{
  "num_hidden_layers": 15,
  "hidden_size": 256,
  "num_attention_heads": 2,
  "num_key_value_heads": 2,
  "head_dim": 128,
  "intermediate_size": 896,
  "vocab_size": 7649,
  "hidden_act": "xielu",
  "norm": "rmsnorm",
  "norm_place": "pre",
  "norm_eps": 1e-06,
  "positions": "rope",
  "rope_theta": 94200.0,
  "rope_fraction": 0.5,
  "qk_norm": true,
  "attn_scale": 0.0884,
  "bias": "none",
  "tie_word_embeddings": false,
  "parallel_block": false,
  "extras": ["local attention windows", "shifted keys", "exclusive self-attention", "normalized values", "value residuals", "an embedding shortcut", "learned residual scales"],
  "init": "normal",
  "init_std_qkv": 0.019,
  "init_std_o": 0.00348,
  "init_std_up": 0.019,
  "init_std_down": 0.00348,
  "init_out_by_depth": true,
  "optimizer": "muon_variant",
  "learning_rate": 0.0119,
  "beta1": 0.93,
  "weight_decay": 0.019,
  "lr_head": 0.00615,
  "max_grad_norm": 2.0,
  "warmup_steps": 121,
  "schedule": "wsd",
  "decay_fraction": 0.634,
  "decay_shape": "linear",
  "final_lr_fraction": 0.1,
  "batch_tokens": 32768,
  "max_seq_len": 768,
  "doc_mask": true,
  "train_tokens": 264000000,
  "max_steps": 8057,
  "dataset": "wikipedia_en"
}
Each number is 50 + 10 x the weight over its row's rms, rounded and kept within 0 to 99. Layers, rows and columns count from 0. The size before them is the row's rms in percent of the matrix's.

# layer 6 attention query, 256x256, rms 0.194, rows 0-54, columns 128-191
095:43 40 52 67 43 52 58 50 52 48 56 45 57 62 51 32 61 34 51 54 52 56 55 51 66 39 44 54 30 39 44 54 33 37 54 64 63 55 43 48 54 42 39 46 57 51 49 63 50 54 42 60 54 71 45 48 38 45 43 48 44 66 42 50
096:60 59 52 53 56 61 55 52 67 52 48 39 41 37 43 49 81 50 52 55 62 54 46 48 50 58 66 55 60 43 44 54 52 64 57 62 45 44 49 39 54 56 69 58 33 59 53 53 56 53 56 69 50 31 45 63 56 68 54 67 45 44 43 48
099:39 64 43 51 45 50 48 43 64 58 51 46 43 34 51 40 55 56 58 56 41 38 61 63 37 63 48 46 41 75 53 53 66 35 50 26 49 51 59 43 56 44 58 39 57 54 46 50 41 49 36 35 47 65 27 46 52 44 49 46 45 80 52 65
085:48 48 64 31 43 58 48 49 49 26 30 73 59 70 53 51 45 40 53 44 34 44 60 39 53 43 56 59 43 54 54 50 55 59 48 62 48 50 47 40 48 38 41 44 67 53 51 58 43 50 45 55 56 63 61 57 46 55 70 33 57 35 44 53
096:66 50 53 64 44 27 50 41 54 33 26 37 41 47 41 51 41 30 33 46 49 50 37 52 51 45 62 44 38 57 51 56 67 53 46 53 39 54 50 53 42 55 47 46 68 54 72 52 46 71 62 48 56 49 59 54 58 47 45 44 48 50 58 51
097:62 40 63 53 42 45 44 40 52 45 27 55 45 39 45 46 52 32 41 49 54 46 55 56 32 51 53 45 42 65 20 59 36 40 36 53 34 56 48 36 55 39 39 47 45 31 49 40 48 60 53 45 54 62 41 27 43 51 61 45 54 46 63 38
091:57 39 42 47 47 40 70 51 45 53 39 56 57 53 54 51 59 49 56 66 50 54 55 48 41 66 43 55 44 29 48 55 66 49 64 44 38 35 20 38 56 59 59 48 50 56 35 38 51 52 41 59 39 51 61 56 79 53 61 41 66 66 60 47
100:53 42 51 68 56 49 47 51 37 47 43 53 44 63 60 47 55 75 59 51 49 21 48 52 51 39 68 71 45 44 51 64 54 50 59 51 53 56 43 48 52 51 41 25 46 38 57 41 55 57 45 35 68 29 69 67 42 57 57 51 58 46 64 41
085:47 48 56 48 67 49 55 60 41 52 50 57 64 45 60 45 45 53 39 45 59 56 51 41 55 57 52 64 31 67 48 51 31 62 23 44 38 40 62 44 52 62 58 46 44 50 52 58 31 46 46 38 39 56 55 51 44 46 47 62 33 44 46 29
100:38 59 41 56 40 47 46 47 54 54 48 39 60 34 62 69 52 52 45 50 48 42 49 52 44 49 41 56 41 56 35 46 48 38 62 43 39 71 65 49 39 54 46 54 44 50 50 54 67 48 63 32 54 58 58 43 49 60 60 56 64 42 47 50
067:52 37 52 49 59 64 44 62 48 55 49 40 53 64 39 59 54 35 29 60 42 44 37 45 38 44 50 58 52 47 39 45 54 34 59 48 48 53 34 40 50 62 50 64 38 43 50 35 44 37 47 56 49 45 56 52 47 38 50 60 63 60 50 61
081:64 51 47 65 49 50 41 39 62 45 52 42 54 59 67 56 50 48 37 58 41 47 56 46 53 46 59 58 49 46 51 62 70 46 79 50 49 57 41 40 40 57 51 49 52 76 51 37 39 46 39 51 48 58 49 58 44 54 36 46 68 51 52 62
093:44 58 48 74 44 41 73 51 60 42 30 60 65 48 52 51 40 56 62 47 47 47 58 58 59 64 47 33 51 42 67 40 45 61 65 55 47 55 49 59 34 40 43 55 40 53 45 53 26 55 59 49 48 35 48 61 32 52 48 33 54 46 65 33
077:37 56 37 41 30 55 66 52 44 60 58 28 53 43 61 34 37 48 65 52 61 46 48 64 54 51 67 54 52 56 29 54 41 72 35 51 49 59 57 33 48 47 57 51 34 49 67 48 67 60 57 54 59 57 52 43 59 57 34 41 50 58 71 41
096:53 54 57 32 40 31 57 49 37 51 44 51 66 43 70 52 44 42 54 44 73 45 39 58 43 65 46 72 57 35 47 33 57 63 65 28 39 53 67 47 49 49 50 62 52 48 51 45 59 56 46 44 58 63 54 63 39 67 57 38 41 75 47 56
100:49 63 49 50 52 65 55 46 45 58 45 22 51 51 48 66 53 34 55 54 52 51 40 49 58 48 45 33 39 56 55 42 60 32 66 40 45 59 65 45 50 44 46 68 55 64 55 28 52 52 51 45 44 50 50 48 48 48 53 38 46 70 47 33
089:59 47 53 41 51 53 56 42 35 39 47 55 48 36 67 51 49 50 44 48 61 47 46 66 66 40 51 59 52 39 70 53 72 31 51 62 61 47 48 41 45 47 66 53 55 36 58 62 56 49 56 40 54 34 39 74 47 52 62 37 43 48 34 54
105:57 51 49 47 47 57 50 53 47 70 50 50 41 53 47 43 38 63 53 41 55 37 42 45 44 52 51 61 43 62 52 45 56 64 60 54 53 50 33 57 62 43 59 56 65 38 47 55 57 52 42 35 65 70 36 54 41 63 47 65 49 53 45 57
095:64 54 40 56 45 46 56 43 44 32 52 53 56 44 59 37 43 43 59 51 38 53 50 57 55 41 38 34 54 41 54 57 47 39 46 35 47 44 61 61 61 40 41 55 49 69 58 53 35 57 42 42 36 31 54 59 55 59 73 50 60 48 48 32
108:58 43 41 42 35 50 52 57 46 50 50 51 58 65 48 55 44 61 31 45 56 42 47 27 48 65 43 48 46 51 47 69 47 32 44 53 64 59 38 61 67 57 65 49 47 33 32 42 57 41 45 54 70 50 38 58 45 42 57 60 51 35 60 65
105:52 63 45 50 52 68 51 35 68 63 44 37 50 46 46 63 52 45 41 63 60 30 49 54 53 59 69 35 39 58 50 27 66 60 50 47 48 61 68 39 49 50 27 57 51 42 39 45 30 57 46 40 59 43 48 69 47 36 60 41 50 42 45 53
112:45 72 57 42 50 49 56 62 39 54 37 65 68 45 47 54 56 41 47 59 59 58 49 40 38 26 29 32 56 43 61 60 49 46 65 57 50 52 55 30 45 50 45 43 56 64 64 56 75 45 72 66 45 55 51 50 55 46 45 59 55 50 31 38
109:52 41 53 49 75 58 30 49 37 46 53 28 53 55 47 59 45 49 45 58 59 55 53 51 62 51 48 52 44 41 22 41 44 40 42 63 39 50 56 50 46 53 47 62 40 63 52 59 49 37 50 47 50 57 64 46 61 38 36 47 38 73 62 62
109:41 45 47 57 46 43 33 61 61 53 59 48 53 52 43 27 55 63 76 50 34 62 56 73 69 50 61 56 61 34 33 34 52 54 65 53 44 49 49 56 53 61 54 56 53 43 57 54 40 37 68 41 58 71 45 57 44 48 44 54 50 46 29 53
114:45 54 51 33 34 58 39 48 41 43 47 38 23 43 49 56 61 50 63 40 63 56 58 37 47 57 59 44 56 39 28 60 47 51 49 57 42 57 47 61 56 60 51 58 53 52 35 25 47 44 49 63 54 38 49 52 73 45 31 56 61 55 55 45
106:44 19 42 56 56 62 65 44 60 58 61 44 59 44 53 68 59 32 51 60 58 61 38 43 62 59 55 56 50 58 44 61 45 42 50 20 65 51 36 49 48 53 48 47 46 47 59 39 55 75 62 54 49 42 73 45 44 52 47 50 46 48 46 49
106:59 33 55 67 50 37 34 49 64 54 45 42 51 56 63 50 59 40 49 46 50 27 30 55 30 36 41 53 41 53 47 44 51 53 48 58 53 58 48 43 53 45 69 57 38 55 42 46 46 46 55 45 29 58 49 47 67 69 60 59 48 49 57 53
091:57 56 46 82 48 33 54 45 42 51 48 39 51 45 50 52 62 42 66 49 50 61 40 42 44 51 53 55 56 62 36 46 50 46 72 50 44 43 42 49 56 43 66 43 43 40 54 44 59 46 34 59 34 40 59 45 63 59 60 48 57 55 22 65
100:41 58 42 61 23 46 44 63 48 62 48 44 58 64 48 56 55 56 28 60 47 57 35 50 41 42 60 45 64 28 61 35 63 35 64 35 49 54 61 59 63 64 61 46 55 55 58 59 47 41 48 56 56 45 58 59 67 63 32 38 50 46 48 47
104:54 73 49 50 38 51 62 41 57 37 55 60 55 56 39 42 52 50 44 34 56 44 47 49 46 36 65 53 34 59 60 61 54 48 49 52 29 41 41 46 58 56 46 61 60 51 53 37 51 37 50 57 54 38 47 38 55 64 58 58 42 54 54 43
102:35 35 53 51 52 74 61 46 41 49 52 50 49 52 44 50 51 37 59 52 40 39 48 46 35 56 53 51 49 58 72 36 46 50 73 51 35 47 49 51 51 41 56 50 56 52 40 54 46 58 47 31 62 55 53 35 41 60 76 51 30 65 55 54
100:48 65 48 46 54 66 69 60 52 48 56 61 46 37 52 54 35 42 44 58 41 44 44 46 57 55 45 66 66 61 20 64 47 63 65 47 59 36 46 61 55 34 50 58 43 52 59 43 52 39 32 47 56 58 41 32 40 71 50 39 36 48 61 36
092:48 54 47 46 57 48 54 57 59 64 50 51 41 44 27 56 53 57 39 57 34 48 32 73 43 57 46 53 31 35 63 47 66 47 44 60 51 55 53 42 41 51 63 41 76 54 53 49 50 51 54 57 68 41 41 46 34 45 57 55 52 43 47 51
089:32 57 48 37 45 37 45 47 37 42 34 37 61 53 52 31 47 38 60 47 50 44 61 50 45 46 50 47 55 67 39 55 55 31 63 58 58 70 58 61 50 51 58 51 59 39 56 40 49 40 58 42 45 90 28 48 64 51 31 50 62 61 45 49
096:43 62 48 52 73 57 53 49 49 46 62 52 41 55 47 60 54 63 41 51 53 51 45 48 64 60 42 60 67 48 67 42 68 50 44 57 48 45 47 64 47 75 69 29 47 35 43 46 66 36 39 40 41 21 57 60 44 42 36 39 61 39 51 45
104:60 47 40 57 39 67 41 45 43 41 45 52 71 47 53 28 48 37 55 42 42 40 50 67 47 53 48 46 57 47 42 52 58 60 56 41 42 58 30 49 30 50 49 38 52 43 57 55 53 55 42 49 36 61 42 42 56 73 54 42 67 59 52 49
083:55 50 39 40 47 49 65 45 56 37 49 38 45 32 60 51 59 41 48 44 51 55 55 51 33 67 44 40 62 46 52 39 75 32 54 42 41 66 39 34 36 40 57 51 45 58 42 59 57 63 44 69 47 63 43 62 67 45 63 29 46 60 59 54
093:43 45 41 51 24 58 47 33 58 39 48 51 43 34 60 51 68 43 77 39 38 46 38 51 48 65 44 55 38 47 39 55 56 54 54 32 57 60 42 53 37 47 64 51 40 50 40 59 59 48 47 39 58 42 45 51 58 42 54 42 56 65 58 53
087:49 57 31 51 52 45 47 61 59 59 47 32 50 50 56 65 50 55 51 44 50 52 67 56 49 52 54 44 53 46 40 39 48 52 53 52 59 82 72 51 64 50 31 55 43 56 41 51 54 50 56 50 43 57 51 46 53 50 39 54 60 54 55 63
091:48 57 45 47 48 35 51 57 37 40 43 50 64 36 43 45 21 56 51 51 56 38 64 59 50 63 35 41 47 44 63 56 36 47 47 40 57 60 58 60 39 34 39 51 47 42 49 57 59 50 48 38 50 56 57 43 65 48 21 63 57 47 51 53
093:47 33 52 60 56 32 41 28 58 46 38 53 34 56 36 35 45 51 43 42 52 78 48 30 53 41 56 65 56 49 50 56 48 57 44 58 31 38 32 57 59 35 50 43 45 37 60 40 45 44 53 59 57 49 40 57 31 40 57 56 48 65 26 31
077:36 42 68 41 50 47 49 52 53 46 53 40 53 32 58 53 40 75 32 37 68 51 59 38 65 42 48 45 45 67 58 25 60 44 23 47 45 44 44 43 64 61 58 69 47 39 52 46 44 68 53 52 39 54 41 53 45 52 41 46 64 61 47 58
098:61 55 52 58 39 54 62 45 58 36 47 38 55 56 62 58 45 48 48 45 48 40 60 49 54 55 61 54 49 40 48 55 35 33 44 57 49 53 57 58 36 42 41 68 43 47 49 51 32 54 67 52 49 59 71 50 51 59 33 34 55 56 64 57
097:45 58 48 51 43 35 51 48 54 62 53 29 68 54 65 59 56 67 47 30 40 38 50 64 59 54 40 39 50 41 58 42 35 39 69 49 46 66 64 29 38 32 48 45 46 52 61 65 49 55 49 42 54 39 54 44 43 66 54 30 55 59 55 45
103:66 54 45 55 51 35 45 57 42 54 48 44 54 25 47 31 49 53 50 39 69 60 43 48 57 47 61 47 43 55 64 36 26 52 23 49 52 46 35 37 62 57 48 38 55 52 64 48 33 45 44 59 60 47 45 57 57 43 43 49 66 40 52 62
089:34 46 57 65 58 48 61 37 34 57 61 53 48 32 54 47 42 60 64 44 66 69 48 47 62 36 61 55 34 40 51 44 67 69 48 41 55 42 57 66 55 52 61 49 47 36 44 60 48 49 48 47 50 63 45 50 52 41 63 50 49 43 40 40
100:45 63 52 47 69 61 50 64 52 61 50 61 50 56 40 43 42 44 54 37 58 37 85 70 39 49 58 59 48 46 46 49 45 48 61 60 63 66 34 45 36 55 35 49 46 60 60 52 37 57 30 61 43 55 49 68 50 56 55 52 43 29 29 56
110:43 53 55 44 50 45 36 49 58 41 57 34 47 58 46 42 60 39 40 51 44 34 67 53 50 50 52 49 51 63 70 41 74 49 43 59 36 50 29 55 35 53 51 54 44 55 69 66 55 36 59 24 56 43 59 54 65 45 52 46 46 39 61 60
107:42 42 54 55 38 46 35 53 47 36 55 51 54 73 64 42 55 58 38 49 56 45 52 37 52 41 59 43 55 44 54 53 43 71 32 55 53 47 50 53 61 49 40 55 56 61 54 45 31 63 46 64 70 49 56 50 45 56 45 42 70 60 53 48
106:57 52 56 65 30 49 39 56 57 46 78 51 31 41 45 57 63 47 72 53 56 39 51 50 68 64 54 59 24 44 46 49 41 45 40 76 38 56 59 42 50 42 48 59 46 61 49 55 40 53 69 45 59 68 65 58 70 56 53 40 55 48 40 50
111:54 31 54 57 67 48 48 45 46 64 48 48 48 56 49 62 62 65 57 39 51 39 50 57 43 64 43 55 55 54 34 40 44 51 57 51 43 35 53 46 53 38 39 52 81 51 65 53 53 50 50 60 40 75 57 29 59 53 54 42 48 63 67 59
086:53 45 33 52 50 59 48 64 56 42 26 24 53 40 69 51 53 37 54 52 50 45 49 68 64 49 62 58 58 31 57 58 52 44 56 51 61 64 63 53 48 35 58 71 68 59 49 45 67 55 44 38 50 72 57 46 48 63 52 68 71 54 57 51
101:56 44 50 63 58 51 34 50 64 47 48 52 52 53 49 43 47 29 47 47 51 41 65 43 45 46 45 67 44 44 58 50 39 53 58 37 54 54 44 50 52 49 57 57 35 44 40 54 51 39 49 42 39 53 61 53 48 58 70 66 45 44 58 45
105:48 36 45 64 48 54 63 42 56 39 45 44 28 51 49 47 45 60 33 56 40 34 36 58 50 63 49 53 52 46 36 49 41 44 43 49 75 55 70 57 40 43 44 44 41 54 61 41 56 46 69 48 59 51 58 56 54 38 43 37 49 57 51 50
103:69 47 68 45 57 34 29 43 61 57 40 54 39 50 53 60 45 46 57 37 44 45 41 42 63 67 59 38 47 59 44 50 61 45 67 32 37 56 51 51 57 29 51 54 43 50 60 54 33 51 32 45 47 51 53 56 67 44 33 60 52 44 60 41
# layer 6 attention key, 256x256, rms 0.187, rows 0-53, columns 128-191
089:37 51 28 56 48 53 44 59 39 49 49 43 54 54 62 44 58 46 58 46 68 62 70 51 69 45 59 52 38 50 36 62 42 37 50 60 62 53 38 62 42 58 39 43 49 36 47 46 48 48 55 33 54 77 52 33 48 56 47 60 63 52 62 37
084:76 39 57 45 56 50 46 51 65 52 48 56 49 35 29 33 61 51 52 52 52 48 39 56 51 46 58 50 54 39 47 61 47 53 36 38 35 46 60 42 53 37 62 56 35 70 40 39 45 52 56 53 60 46 45 68 58 59 38 57 61 44 42 47
098:58 65 50 53 36 51 52 51 62 51 33 42 44 63 39 51 51 39 37 59 41 52 41 61 42 65 32 57 48 78 54 59 63 50 55 46 51 42 54 52 46 45 57 32 62 41 48 52 61 38 42 44 42 56 47 55 60 51 33 53 38 61 26 50
075:43 52 67 31 44 55 54 37 42 39 47 67 68 56 54 59 47 43 43 38 28 49 55 58 59 52 57 62 45 49 54 49 49 62 56 62 60 42 61 47 60 55 47 53 58 60 49 55 41 62 53 44 51 59 59 43 52 48 41 34 55 61 50 61
082:50 64 62 67 52 49 50 54 53 35 49 29 28 40 48 65 36 39 44 45 42 61 33 58 63 44 52 35 48 56 65 43 52 46 54 64 56 52 53 59 58 51 46 60 63 52 45 36 55 73 48 46 33 51 67 45 51 50 42 47 60 45 37 61
085:50 48 44 65 54 40 44 50 61 60 46 52 41 58 59 58 59 38 41 39 45 43 64 48 42 49 45 62 40 57 62 60 46 50 36 51 54 48 52 35 53 45 39 54 53 35 45 43 47 41 56 36 59 51 55 41 52 51 70 40 56 44 47 55
090:53 43 51 41 40 49 54 41 45 75 58 60 47 57 52 44 54 54 45 68 59 56 57 52 51 55 46 45 44 32 45 43 46 57 58 48 44 43 40 49 59 70 65 36 53 40 38 45 55 45 42 34 44 44 53 51 59 46 61 51 47 51 62 30
088:39 51 52 61 44 52 54 48 42 60 48 56 55 57 55 38 47 58 49 57 65 32 43 62 70 60 51 40 40 61 44 66 55 47 50 63 75 70 56 64 43 49 32 51 62 39 54 48 49 49 40 33 71 38 82 49 59 50 49 43 69 49 68 55
079:43 62 58 48 61 62 45 60 46 50 47 51 67 56 64 48 37 61 43 33 51 58 57 49 41 58 61 54 49 54 33 58 55 48 36 46 46 37 69 42 52 54 41 45 47 51 40 52 37 54 62 39 40 58 52 68 50 47 53 46 37 64 46 47
105:73 66 48 44 52 41 35 41 40 41 52 39 62 38 52 52 57 44 49 26 58 56 50 57 32 43 57 29 53 60 55 61 47 41 49 45 50 32 41 55 51 65 42 53 41 43 20 42 55 53 52 47 39 57 46 44 47 61 55 59 66 59 45 71
065:60 52 37 43 57 56 56 72 50 62 51 52 34 79 46 53 54 43 43 60 38 53 50 45 43 47 54 51 38 51 34 56 51 48 65 45 49 57 39 35 48 56 54 57 48 43 57 40 50 52 38 51 53 42 39 51 36 30 42 61 64 57 54 52
082:51 49 50 65 56 55 27 51 62 46 59 46 58 42 70 59 55 54 29 58 40 48 43 59 64 48 46 54 46 37 49 52 64 54 65 47 61 37 36 39 46 50 58 57 55 63 67 31 43 36 42 63 50 54 45 66 58 38 33 40 43 63 39 45
088:34 62 56 69 60 44 63 53 60 28 49 53 51 45 36 63 40 54 59 61 39 46 57 52 39 57 45 29 50 71 51 41 33 61 46 60 62 49 50 58 48 47 51 46 59 58 46 54 43 44 40 40 45 32 39 54 49 53 41 42 46 44 50 37
093:45 61 64 36 44 66 58 60 38 70 47 50 34 45 55 44 30 49 64 44 57 50 48 56 43 48 44 63 63 74 56 50 42 73 36 52 55 51 58 50 53 55 61 44 41 38 42 58 69 68 58 63 48 60 56 63 49 40 51 59 31 53 54 42
094:39 44 55 46 57 41 36 46 51 51 37 50 55 34 67 47 70 44 53 35 53 59 48 44 55 54 49 76 61 49 49 38 52 43 59 30 43 50 62 42 56 58 53 82 61 46 59 50 65 53 53 49 46 45 48 58 46 47 48 50 44 85 48 59
097:41 41 54 53 58 71 43 47 34 50 50 42 43 41 47 52 55 44 50 43 31 43 38 67 28 50 34 43 48 70 73 45 55 44 63 36 62 49 57 51 56 52 66 64 46 67 53 37 52 68 51 48 40 49 57 58 41 40 53 50 42 55 30 42
095:53 46 60 49 60 62 38 44 26 40 55 60 54 31 47 41 45 50 51 50 46 39 67 65 57 52 51 64 68 44 79 59 54 46 34 57 63 66 69 44 52 46 64 42 51 41 55 57 58 46 59 48 43 44 46 51 49 40 47 21 41 47 50 53
101:70 58 49 41 52 36 51 49 45 57 65 37 32 63 59 56 42 63 55 43 53 45 31 52 30 53 57 56 42 46 60 64 63 53 69 46 52 41 32 51 38 53 59 59 78 32 40 56 43 57 62 45 73 54 41 44 47 64 58 55 57 56 45 56
094:57 55 52 54 49 62 53 42 44 45 46 45 66 46 62 50 48 45 57 36 40 41 42 55 51 42 45 45 52 45 66 74 50 41 38 57 49 54 68 62 62 38 43 46 45 75 53 37 46 56 54 54 43 32 64 38 35 58 55 61 63 42 47 27
100:62 41 23 41 33 52 58 48 60 47 50 48 64 65 52 47 49 36 42 32 53 55 39 29 51 54 37 42 45 54 56 72 46 48 41 45 59 52 35 39 69 59 66 51 57 28 36 36 52 42 49 55 64 39 43 64 45 32 70 57 40 40 49 50
109:45 37 37 50 50 65 47 40 54 52 49 55 61 53 45 53 50 56 50 57 51 26 52 59 57 46 56 42 48 64 43 23 69 46 63 54 38 57 45 51 53 36 30 60 26 54 47 54 39 59 51 34 52 48 53 52 43 48 52 38 61 44 43 59
108:41 65 56 30 51 45 58 69 51 55 38 57 58 49 49 54 50 48 46 64 49 52 62 38 38 18 34 52 46 46 55 52 51 58 62 50 55 54 42 39 46 64 52 40 56 66 60 47 61 47 54 61 45 45 44 51 71 58 53 50 43 51 39 38
105:44 49 50 56 67 60 30 51 37 65 57 52 39 47 46 58 42 52 46 58 52 67 53 61 37 59 37 42 43 39 28 40 45 44 50 65 48 54 61 47 43 64 42 47 52 61 66 48 31 35 61 61 53 53 52 48 55 50 40 35 40 63 66 55
104:39 49 45 38 40 63 46 42 56 27 72 54 50 52 46 31 39 66 54 39 42 59 60 58 60 52 53 65 52 57 53 44 40 57 54 64 66 40 42 63 44 52 63 52 55 53 46 54 48 34 52 48 54 58 54 53 46 41 39 65 60 49 36 50
105:39 53 58 46 35 44 47 57 36 55 47 45 32 45 49 65 44 45 73 28 51 40 51 42 39 30 60 45 54 46 31 45 39 56 56 57 40 64 43 50 41 52 59 58 51 37 27 35 41 48 39 60 53 53 63 62 54 53 57 58 48 42 42 54
101:47 28 36 60 62 58 64 54 70 75 47 41 55 51 54 70 69 32 51 55 52 55 40 44 49 52 48 55 59 50 41 55 53 52 41 37 58 67 36 48 54 58 51 46 43 57 68 44 47 65 67 51 62 47 65 50 44 62 58 45 50 41 48 60
096:62 35 47 55 52 41 36 44 64 53 51 43 45 43 69 57 45 44 46 39 47 55 28 58 44 45 41 61 36 62 56 53 61 54 39 53 51 59 53 37 47 51 74 66 35 47 50 45 18 47 45 30 39 54 53 51 68 65 65 44 50 54 57 52
089:47 53 46 64 52 64 59 64 46 50 56 58 60 34 43 49 45 49 67 44 62 59 54 43 34 38 43 46 58 69 46 30 58 53 61 50 47 52 57 50 60 63 63 52 65 45 54 33 55 43 32 40 44 49 44 44 47 53 48 44 40 40 45 57
096:67 45 49 56 41 53 44 55 60 46 56 45 45 54 45 56 43 52 26 44 43 54 49 43 39 40 56 43 52 41 47 35 62 41 58 48 43 45 56 53 50 55 46 40 44 48 58 60 33 41 53 41 37 46 54 50 58 60 41 41 48 54 41 46
102:40 70 41 56 48 52 44 49 59 52 48 45 52 53 50 45 51 37 36 48 51 34 50 52 49 41 45 55 38 51 52 51 62 42 37 49 40 34 45 50 46 52 36 51 45 49 54 42 51 44 49 60 55 40 58 46 62 73 43 51 50 50 63 41
102:40 40 55 33 50 58 32 36 60 55 48 41 54 50 41 46 54 36 54 56 43 56 42 53 50 67 45 54 50 60 75 45 40 51 62 41 36 46 51 41 51 57 63 55 57 50 51 61 55 39 45 56 45 61 48 63 49 39 55 45 31 46 50 42
100:51 65 61 50 59 61 66 48 53 37 59 49 44 42 39 62 55 52 59 39 43 47 54 55 46 66 54 55 56 62 47 51 39 68 66 48 56 52 50 43 65 40 62 49 48 42 43 43 49 54 26 63 54 59 29 45 57 56 48 37 41 56 48 35
089:44 49 46 50 49 54 42 51 60 57 53 39 33 48 32 62 56 52 42 60 47 56 32 74 51 67 42 59 56 60 64 47 61 46 48 66 51 48 46 38 40 50 57 54 63 60 50 40 43 42 54 60 71 37 61 46 44 37 44 71 58 50 61 42
079:33 49 53 40 59 62 61 45 52 42 42 53 52 51 45 28 45 48 62 40 44 57 62 40 38 45 55 46 54 60 43 65 58 43 63 59 67 56 52 54 43 75 69 51 39 55 56 76 65 55 43 41 50 68 56 58 45 52 48 46 50 61 40 43
086:53 52 46 39 55 64 59 52 43 43 58 58 44 63 60 40 55 53 44 65 37 49 44 52 57 82 47 58 71 41 49 26 64 40 63 46 36 46 26 54 50 51 58 21 60 36 49 57 65 43 42 42 30 38 48 57 43 61 55 56 57 21 50 52
093:50 62 49 59 64 62 35 32 64 53 41 45 48 47 38 59 45 51 63 44 51 49 35 69 45 45 46 44 56 51 53 43 35 60 48 49 64 54 44 44 41 51 66 43 37 43 46 54 55 50 46 53 43 52 66 49 59 58 58 39 82 58 39 60
081:52 46 52 54 53 51 53 60 70 29 49 35 44 47 56 60 56 53 49 52 54 56 58 54 38 57 42 52 65 34 58 52 61 34 46 47 40 51 28 39 31 52 54 49 40 48 55 63 58 45 41 79 40 51 42 63 58 55 78 38 31 54 68 60
089:57 52 36 46 30 47 48 56 41 45 53 41 41 53 53 43 58 46 76 45 49 55 50 56 49 68 44 66 37 54 35 55 55 49 49 59 45 54 35 50 37 46 62 60 37 34 49 56 51 44 46 36 64 48 35 71 54 55 62 53 53 43 58 47
077:49 40 35 36 45 39 43 50 63 62 34 32 64 70 47 52 49 50 67 69 63 60 47 45 56 49 59 61 52 50 17 58 54 38 75 62 50 70 54 53 55 40 39 50 50 49 52 54 54 34 55 66 47 42 50 48 53 43 45 59 44 55 48 44
091:48 54 50 43 47 45 57 47 43 37 34 54 69 40 43 50 23 49 54 50 49 41 45 54 44 53 33 48 50 43 71 46 46 52 38 40 56 54 53 55 57 41 49 57 47 60 42 72 50 37 48 34 54 58 69 15 70 50 36 49 71 47 45 35
089:41 40 48 64 46 40 56 57 52 62 43 40 56 21 52 53 52 58 53 53 53 45 28 47 49 51 57 41 49 41 38 58 37 58 53 69 48 47 28 62 73 58 60 56 46 49 32 43 48 63 50 43 46 49 43 47 51 41 35 40 56 49 42 48
075:54 46 54 49 37 63 55 64 43 31 56 41 59 41 65 54 43 56 39 46 73 63 61 52 57 52 48 36 47 51 60 27 62 49 43 42 62 43 44 48 52 37 32 57 57 39 58 50 44 59 48 53 29 61 44 52 60 51 49 32 60 43 49 63
083:54 65 50 61 53 54 38 59 62 39 50 47 48 35 63 85 39 35 49 38 47 63 40 52 44 53 48 41 63 53 55 57 26 48 34 61 58 30 57 36 31 51 57 62 48 48 66 67 57 51 63 42 62 44 56 44 48 62 43 45 52 40 60 58
093:50 63 54 48 56 47 46 53 46 53 36 47 63 61 60 60 33 71 55 44 58 51 54 48 62 56 44 44 53 59 39 52 40 40 59 52 43 55 49 44 58 49 50 49 50 60 50 37 52 59 57 59 51 53 36 56 50 52 58 25 51 54 48 53
090:38 48 59 36 47 48 58 45 57 52 46 51 45 42 52 43 72 46 61 38 64 39 46 38 45 51 59 62 44 64 30 33 37 35 41 60 47 53 42 37 61 59 42 44 60 53 67 47 34 37 46 43 55 52 42 62 58 66 45 50 52 34 50 46
089:68 50 41 65 63 41 68 35 35 64 44 53 30 56 51 49 54 48 63 57 63 59 67 38 62 52 59 56 50 35 43 47 69 57 58 56 56 60 41 63 45 54 53 44 56 54 55 52 42 50 57 52 43 58 58 49 50 49 65 54 55 48 39 49
090:44 68 51 45 59 47 58 41 54 60 43 58 52 50 35 28 46 44 58 39 66 47 79 61 33 33 82 47 49 44 54 58 52 44 54 60 73 56 47 57 46 54 22 40 47 55 52 31 49 55 46 61 45 44 55 70 37 42 42 62 48 44 43 59
103:45 57 41 60 54 41 35 60 45 49 54 44 56 62 44 50 61 47 52 44 37 34 58 59 56 51 55 53 58 63 70 47 65 54 44 64 32 53 31 52 28 50 47 50 30 55 63 63 54 44 63 53 49 49 77 45 72 48 45 59 54 49 55 70
103:51 52 31 67 39 37 26 73 43 49 42 50 61 69 59 54 42 49 50 51 56 34 43 41 50 50 49 43 52 44 43 44 37 75 42 44 50 50 63 55 60 45 48 32 52 44 57 42 32 73 55 53 57 50 47 41 35 57 54 21 53 50 48 59
097:53 51 61 54 23 42 29 51 49 36 80 42 39 50 49 49 44 42 67 40 48 46 40 53 61 64 39 46 21 62 57 62 58 48 29 70 52 50 66 38 48 46 50 55 48 50 37 53 48 51 58 52 49 42 62 48 74 39 35 40 53 37 39 51
101:66 42 52 57 47 40 46 62 46 52 50 63 50 48 68 44 62 63 54 42 78 51 37 67 54 51 59 65 57 53 36 37 51 42 66 51 38 36 56 41 49 45 58 60 78 53 77 50 42 58 59 42 27 56 62 57 50 40 52 47 69 56 60 56
085:67 58 36 52 49 66 37 62 36 51 26 43 54 33 74 56 40 50 62 56 53 40 60 54 60 28 54 56 66 46 54 58 48 35 66 51 59 61 54 57 50 18 52 59 59 70 48 49 68 61 46 47 62 60 69 62 41 62 35 67 55 56 50 41
100:50 44 54 65 63 37 27 46 59 47 54 57 55 54 58 47 41 33 44 40 40 51 47 49 45 62 49 62 36 47 49 39 36 53 59 41 58 66 45 56 44 50 54 62 44 44 52 57 62 39 53 42 58 53 49 55 50 63 65 82 52 48 46 35
101:62 48 53 64 44 51 58 63 48 43 37 44 37 43 49 52 45 37 30 56 49 37 32 52 60 64 49 61 58 59 32 49 54 48 30 52 62 51 63 50 53 43 49 44 35 60 64 44 39 48 51 36 48 62 57 55 62 24 50 52 47 44 48 52